config.yaml
tie_embeddings: true
init_std_qkv: 0.0625
dataset: "wikipedia_en"
Each number is 128 + 32 x the weight over its row's rms, rounded and kept within 0 to 255. Layers, rows and columns count from 0. The size above them is the row's rms in percent of the matrix's.

# layer 2 attention output (transposed), 96x64, rms 0.174, rows 53-63, columns 0-63
size [ 96 126 113  91  94 135 109 100  95  97  97]
[[128  91  97  90 138 183 175 146 166 127 115 147 142 127 118 113 115  85  87  77 104 149 123 143 123 123 135  89  93 146 176 154 121  52 120 124 158 125 103 189 147 126  71 208 118 156 141 138 169 130 171 115  94 111  91 166 139 192  96 120  88  85 149 152]
 [142 102 138 197 159 118 129 154 108  94 106 131 106 120 156  97 165 127 141 136 123  94 218 140 127 156 130 104  87 189 131 121 100 247 119  63 163 125 143 137 135 137 120 121 104 161 106 121 133 128 165  89 144 117 121  66 127 123 112  94 134  87 113  84]
 [120 111 114 196 169 129 118  98  92  76 140 158  62 131 104 100  92 164 120  69 142 136 152 164 115  75 147 135 176 177 122 109 158 131 131 181 145 135 151  87 112 137 196 178 125 143  73 145 145 129 160 100 125 140  49 104  82 101 134 130 111 144 150 131]
 [137 204 175 112 101 108 154 114 154 164 140 180 163 132 109 107 123 129 122 131 151  84  84 124 104  93 143 106 151  79  74 148 180 103 130 167  65  84 168 111 141 100 117 117 141  98 155  81 125 127 109 135  95 152 212  96 141 100 171 119 163 172 100 104]
 [147  99 156 146 108 144 115 162 128 158 105  81 110 113 112 114 117 157 146 215 131 135 144 174  99  77 131 121 160 210  73 158  75 137 172 122  86 137  97  73 134 119 147 114 126 136  87 103  83 112  99 159 124 113 190 119  81 138  98 146 179 136 150 167]
 [148 114 144 136 134 183 154 151 134 157 125 155 111  91 154 157 143 126  83 152 144 165 105  96 101 170 212 100 139 159 104  96 138  81  94 170 123  32 148  44 121 122 101 117  86 119 108 116 113 153 132 124 105 179  91 141 153 171 125 141 144 109  89 159]
 [150 125 152  93  99  98 120 152  94 196 194  95 139 108 110 140  79 146 159 164 151 188 161  64 165 117  80 153 119 150 161 149 137  89 122 137 148  78  72 106  98  80 146 164 118  81 136 122 163  68 133 132 106  98 154 138 107 133 142 113 110 185 137 155]
 [104 108 143 129 177 137 131 106  87 115  46 158 110 187 139 130 101 161 130 134 193 116 111 167 113  92  66 162 162 121  65 133 138 131 137  92 174  59 141 124 118 146 120 176 124 198 107 148 157 160  98 121 130 136 126  62 136 114 152 105 144 154  89 127]
 [176 139 123 102 147 176 115 152  73  99 117 147 148 105 135 122 132  98  70 177 114 119 156  95 168  80 173  69 142  67 104 136  85  98 126 199  95 116 146 166 131  72  82 119 161 150 192 137 150 126 106 169 140  75 115 165 145 154 150 139 122 125 147 123]
 [112 134 114 115 118 160 165  32 133 109 151 177 162 112 187 149 114 147 119  89 113 137  78 125 116 130 140 165 151  97 140  67 149 138 116 155 129 132 148 109  89 146 150 151 143 119 123 152 116  82 170  88 108  76 101 132 159 147 177  97 122 179 177  43]
 [130 104 170  80  86 138 172 121  70 114  63 126  71 115 192 116 140 185  59 149 140 160 177  95 149 125 139  79 163 120 165 121 100 156 129 173 150 103 118 116 138 122 102 130  79 173 109 146 146 123 119 159 124 102 124 149 176 148 116 182  98  81 144 116]]
# layer 2 attention value, 96x64, rms 0.123, rows 54-63, columns 0-63
size [123 110  97  94 130 110  92 100  85 100]
[[ 96 142  92 151 116 146 123 110 188 135 186 142 134  69 114 121  61 127 114 114 152 114 131  93 161  64 118 142 146  66 107 134 141  68 137 161 158 119 125 121 182 126 111 157  93  59 167 141  84 119 133 159 176 191 136 143 143 178 116 153  77 115 138 134]
 [124 127 152 119  88 168 185 142 150 138 131 174 179  91 131 114 148 141 132 209 153  86 148 104 176  93 125 119  68 102 207 103 123 109 156 122 121 102 126 165 134  91  76  53 123 114 182 103  93 104  87 128 123  98 156 140 162 147 145 107 135  93 119 143]
 [109 125 133 143 143 135 104 180 130 117  98  94 132 162 143 202 184  89 112 105  82 105 105 121 105 157  91 123 132 192 143 161 113 162 164  58 152 159 142 104 130 146 117 142 111 162 137 118 148 158 165 101 137 130  57 139 117  87  44 115 118  71 151 170]
 [111 100 118  56 118 131 116 110 123 180 159 148  95 150 161 149 163  59 146 104 100 117 126  84 133 138 157 136 131  89 160 154 131 152  63  82 172 128 148 161 133 183  79 101 120 129 177 167 172 169 115 118 116 177 102 143 142 175 150  94  71 108 147  91]
 [103 162 146  87 145 136  83 106  66  88 143 148 137 177  88 173 151 129 108 132  87 103 137 179 132  83  52 106 121 110 148 112 100 152 131 109 134 137 113 185 134 103 158 118 123  58 142 149 171  51 150 148 106  79 148 164 122 141 165 142 127 125 189 144]
 [102 124  86 140 176 135  85  91  69 160 110 134 134 131 103 131 147 181 124  91 118 162 146 179 135 153 227  94 144 123  90 100 137 117 113 139 119 131 121 164 146 191 102 104 173 137  40 120 131 135  86 110 125 110 109 133 164 126 126  73 168  83 144 101]
 [122 120  84 140  99 157 179 152 175 180 212 174 109  94 120 137 135 152 142 140 149 136 122  80 152 158 132 100 116 124 154  99  83 149 196 162 109 127  75 117 145 136 128  54  94  81 130 135 165 154 151 145  81 122 114 165  85  89 158  84 108 119 128 159]
 [ 92  57 134 125 113  92 139  81 113 180 161 147 141 143 149 152 142 123 199  91  77 102 153 204  92 172 109 188 155 132  85 115 102 121 158  80 125 135 148 129 136 118 145 166 140 132 152 107 127  99 104 112 121 142 141 105 115 103 140 135 126 231 112 165]
 [153 160 119 136 172 140 174 141 147 118 137  98 141 150 105 173 164 156  94 138 163 125 157 181 178 117  26 123 112 158 162 141 108 106 154  87  65 121 126 153 127 115  74 114 128 183 139  99 105 112  79 146  94 134 113 123 151 140  85 148 139 148  44 146]
 [120 145 176 128 159 149 105 107  97 128 212 151 106 131 109 117 102 129 122 127 177 110 104 211 111 129  90 206 123  86 149 134 111 118 129 126 111  92 130 141 144  80 149 157 122  85 128 148 152 117 114 121 114 183 100  79 102 105 145  36 144 149 137 189]]
# layer 2 attention query, 96x64, rms 0.153, rows 64-77, columns 0-63
size [123 110  95 112 123 135 103 134 122 130 108  97  99 101]
[[ 89 145 106  98  99 101 134 128 147 123 136  73 134 146 115 101 148 113 103 159 129  67 123 109 106 177 127 106 120 139 107 155 134  86 113 127 152  67  99 119 128 186 162 132 215 105 106 105 192 174 128 133 143  78 188 157 118 127 172 148 149 138  42 148]
 [117 128 161 128 169 114 119 118  81 156 139 137  66 169 107  91 107 100 135 143 104 161  95  56 175 117 155  52 195  98  95 122 191 146 170 135  87 103 172 144 162 113 166 166 134 150 167 122 106 124 155 131 108 100 177  91 129  76 122 124 118 159 121 143]
 [147  90 213 107 145 106 133 106 155 178 117 105 128 146  93 154 113 148  60 125 123 131 120  88 180 173 137  76 168 122 125 119 134 150 108 194 157 111 114 126 122  28 153 121 135 158  82 168  93  77  99 108 102 127 140 156 113 136 150 139 108 100 162 151]
 [133 169 133 135  96 184  81 154 115 160 151 103  95 134 164 147 101  86 191 130 142 165 131 125  61 101 159 127  92 143 111  97 191 181 119 141  67 125 180 110  69 124 112 141 153  99 125 156 105 161 109 140  80 153  97 134 148 104 114 154 122 115  69 182]
 [ 85 110 114 116 115 152 126  55 177 118 132 142  98  93 174 139 102 133 137 144  97 118 106 156 101  94 183  81 137 198 118 152 123 128 124 115 125  92  76 131  86 105 161 141 230 126 124 116  77 113 145 144 163 135 103 176 134 126 103 108 153 173 131 191]
 [131 117 128 112 189 114  96 129  93 134 125 168  98  98 102 147 110 147 109  83 197 100 123  84 150 149  97 117 151 162 152 139 175 133 131 140 156 198 122 115 172  83 164  93 170 102 200 136 102  94 125 116 131  64  64 117  95 120 163 121 154 144 144  71]
 [145  55 176 139 142 100 162 134 164 139 119 150  72 103 103 174 160 171 145  81 173 140 175 124 103 171 138 130 121  99 135  91 161 118 130 111 161  87 132  82 160  78 130  60 103  98  70 161 178 116 114 119 106 128 153 158  91 150 183 156 120 109 148 129]
 [100 142 147 206 123 149 126 136 170  98 123 123 172 158 171  82  74 104 149 168 150 103 106 187 121 176 134 111 107 167  79 119  75 162 151  97 166  84 118 161 110  95  96 122  82 119  78 113 144 153 153 141 130 140  84 105 166 153  57 155 129 145 144 108]
 [131 107  60 138  77 121 106 180 143 134 156  87 149 147 155 121 163 144  99  98 120  92 115 150 131 158 104 114 103 143 135 110  80 160  93 166 172 128 116 120 163 181 118  79  94 156  72 154 153 156 128 140 124 221 192 150 131  82  79 128 141  93 142  95]
 [ 78 194  89 208 116 140 108 151 167 126 112 111 117 166 173  85 108 111  72 174 104 118 103 195 146 153 145  81 158 128  93 107  39 109 123  96 149 116  89 170 133  86 153 146 119 140 133 123 135 150 159  90 124 142 116 124 155 147 131 137 140 153 149  81]
 [124 128 129 108  90 105 128 137 104 146 146 109 153 127  92 128 192  84 139  86 183 169 146  70  73 143 191 141  96 122 129 137 162 106  95 183 126 124 151 144 112  95 140 156 129 151 169 130  59  99  73 142 113 180 102 138  65 166 148 120 166  85 142 170]
 [146 146 102 157  73 152 108 117 159 172  43 162 174  57  92 179 109 126  77 161 190 100 131 125 115 153 142 124 171 142 152 161 133 122  80 129 136 108 191 125 132 122 147 123  91 123 148 120 150 133  87 133 188 123 133 188 140 130 133  81 109  99  90 121]
 [121 129 146 153  77 150 113 161 198 131 123 158 179 111 157  98  98  63 152 161 152  75  93 146 103 101 140 121 166 150 109 153 110 160 123  89 149 110 137 152  58 105 121 145 194 148 102 115  98 140 167  65 130 120 100  56 126 178 121 123 150 174 119 117]
 [140 142 126 110  94 107 109 130 153 145 105 206 149 123  63 144 137 152 131 116 137  85 148 116 134 107 110 179 126  90 148 159 113 131 101 130 112 125 193 148 142  86 183 142 147  99 140 121 158  92 164 114 131  56 142 157 132  10 174  87 136 113 107 125]]
# layer 2 attention key, 96x64, rms 0.144, rows 64-77, columns 0-63
size [117 100 101 123 116 116  93 147 124 111 118  89 102  96]
[[174 162 142 100 150 141 101 110 139  90 148 203 167 119 151 124 181  98 141 149 106 116 105 209 118 105 135 193 143  99 125 135 176 141 118 151  88 189 148  55 133 129 145  84 139 129 110  58 150 126 104 123  88 121 124 169 115  83 136 131 108  82 152 109]
 [128 119 105 115 135 180 115  89 168 126 145 126 129 162 194 115 131 153 111 113 186  93 113 112 122 185  84 126 142 143  61 177  47 107 140  87 145 143  89 159 120 129 116  90 166 144  88 137 134  79 147 103 100 165 164 158 173 137 183  98 143 135  99  79]
 [ 71 104 144 119 156 147 147  68 127 135 174 185 147 152 111 116 135 102 217  72 162 130 135  66 107 175 118 113 102 144 101 118 151  96 149 196 118 118 148 118 101 140 166  85 167 144 142 116 110  72 147 137 136 155 117  97 120 179 150 135 124 134  57 110]
 [136 116 129 140 173  90 114 138 135 180  79 126 142 145 173  87 169 117 100 120 165  92 134 110 158 147  57 143 118 138 145 110 133  94 147  72 118 157 155 168 152 103 113 132  81  85 132 108 116 101 189 119 155  90 220 137 107  99 108  81 102 182 174 145]
 [127 134 119 127 132 135 162  95 119 120  86 176 219 154 151  89  84  92  67 105 148 118 147 164 159  66 101 165 100 198  99 102  80 140 129 129 108 114 152 149 110 179 138 112 115 142  99 126 162 156 153  98 136 157 149 108 129 117  57 153  90 139 156  80]
 [ 81 123 132 132 100 177 109 158 157 123 140  89 170 127 196 118 124 100 132 195  90 211 115  99 127 154 142  89 168  98 165 133 133 121 148  89 137  94  66 146  57 165 127 134 144 133  80 115 103 111 135 136 126 186 143 134 123 156 177  83  96 158 138 118]
 [110  76 124 113 171 146  87 151  74 105 158 161  67  83 123 156 128 123 118  74 132 149 190 146 137 117 117 114 153 145 150 169 213 132 162 166 173 145 140 165  77 110 134 128 134 140 120 145  90  88 115 121  70 131 125  53  79 146 126 146 117  98 156 150]
 [192  99 105 111  89  38 154 129 135 151 149 107 164 136  71 104 146 111  55 128 122  98 167 149 170 106  98 157  90 151 135 109 119  97  97 148 138 130 140 148 190 138 131 133 119 148 121 125 154 209 122 137 172 135 138 116  94 129  83 142 106 122 141 208]
 [153 173 197 167 138  96 119 148 166 130 133 130 147 109  90 155  97 134 139 151  97  98 126 161  86 187 114 133 154  95  89 111 205 103 144 119 116 128 145  78 121 118 104 162 104  71 163 107 184 153 105 164 146  98  89  91  97 156  86 162 132  92 104 186]
 [142 147 123  83 111 131 196 129 136 154 107 111 153 136 111 143 138 136 131 163 105  84 110 157 144 133  83 152 111  98 112  85 106 136  80 123 141  54 133  91 103 218  85 120 115 112 122 146 178 173 118 162 155 174 122 140 153 153  51 141 175 135  83 175]
 [ 84 146 128 187 164 157 123  85  97 136 123 159 103 140 128 192  87 182 182 122 144 106  74  97 144  68  59 165 154 139 189  87 139 128 168 131 145 136 150 117 143 101  72 132 100 144 134 117 111  91  98 144 143 130 135 100 129 115 137  88 125 202 138  92]
 [194 123 191 167 135  74 141 108  96 128 127 118 140 114  75  88 117 114 208 115 130 152 144 178 175  95 149 110  90 116 198 130 128 110 103 165 101 158 143  66 142 108  79  86 110  85 131 107 148 153 144 113 123 130 207 155  98 110 112 133 129 123 113 125]
 [ 99  41 146 131  82  85 159 104 102 180 100 170 135 182 175  91 131 154 108  86 104 113 122 172  97  91 121 141 103 122 176 123 105  81  61 151 143 163 121  86 158 164 158 101 142 153 132 101 143  82 145 130 164 137 144 135 113 128  92 136 157 146 185  98]
 [ 92 150 164 161 159 106 162 243 133 101 154  85  86 125 133 140 146  93 170 130  98 160 118 127 114  63 162 113 115 101  93 149 171 123 172  96  66 161 136 117  87 126  97  71 113 140 146 101 129 122 167 126 118 168 110 115 137 179 136 161 113 111 127 165]]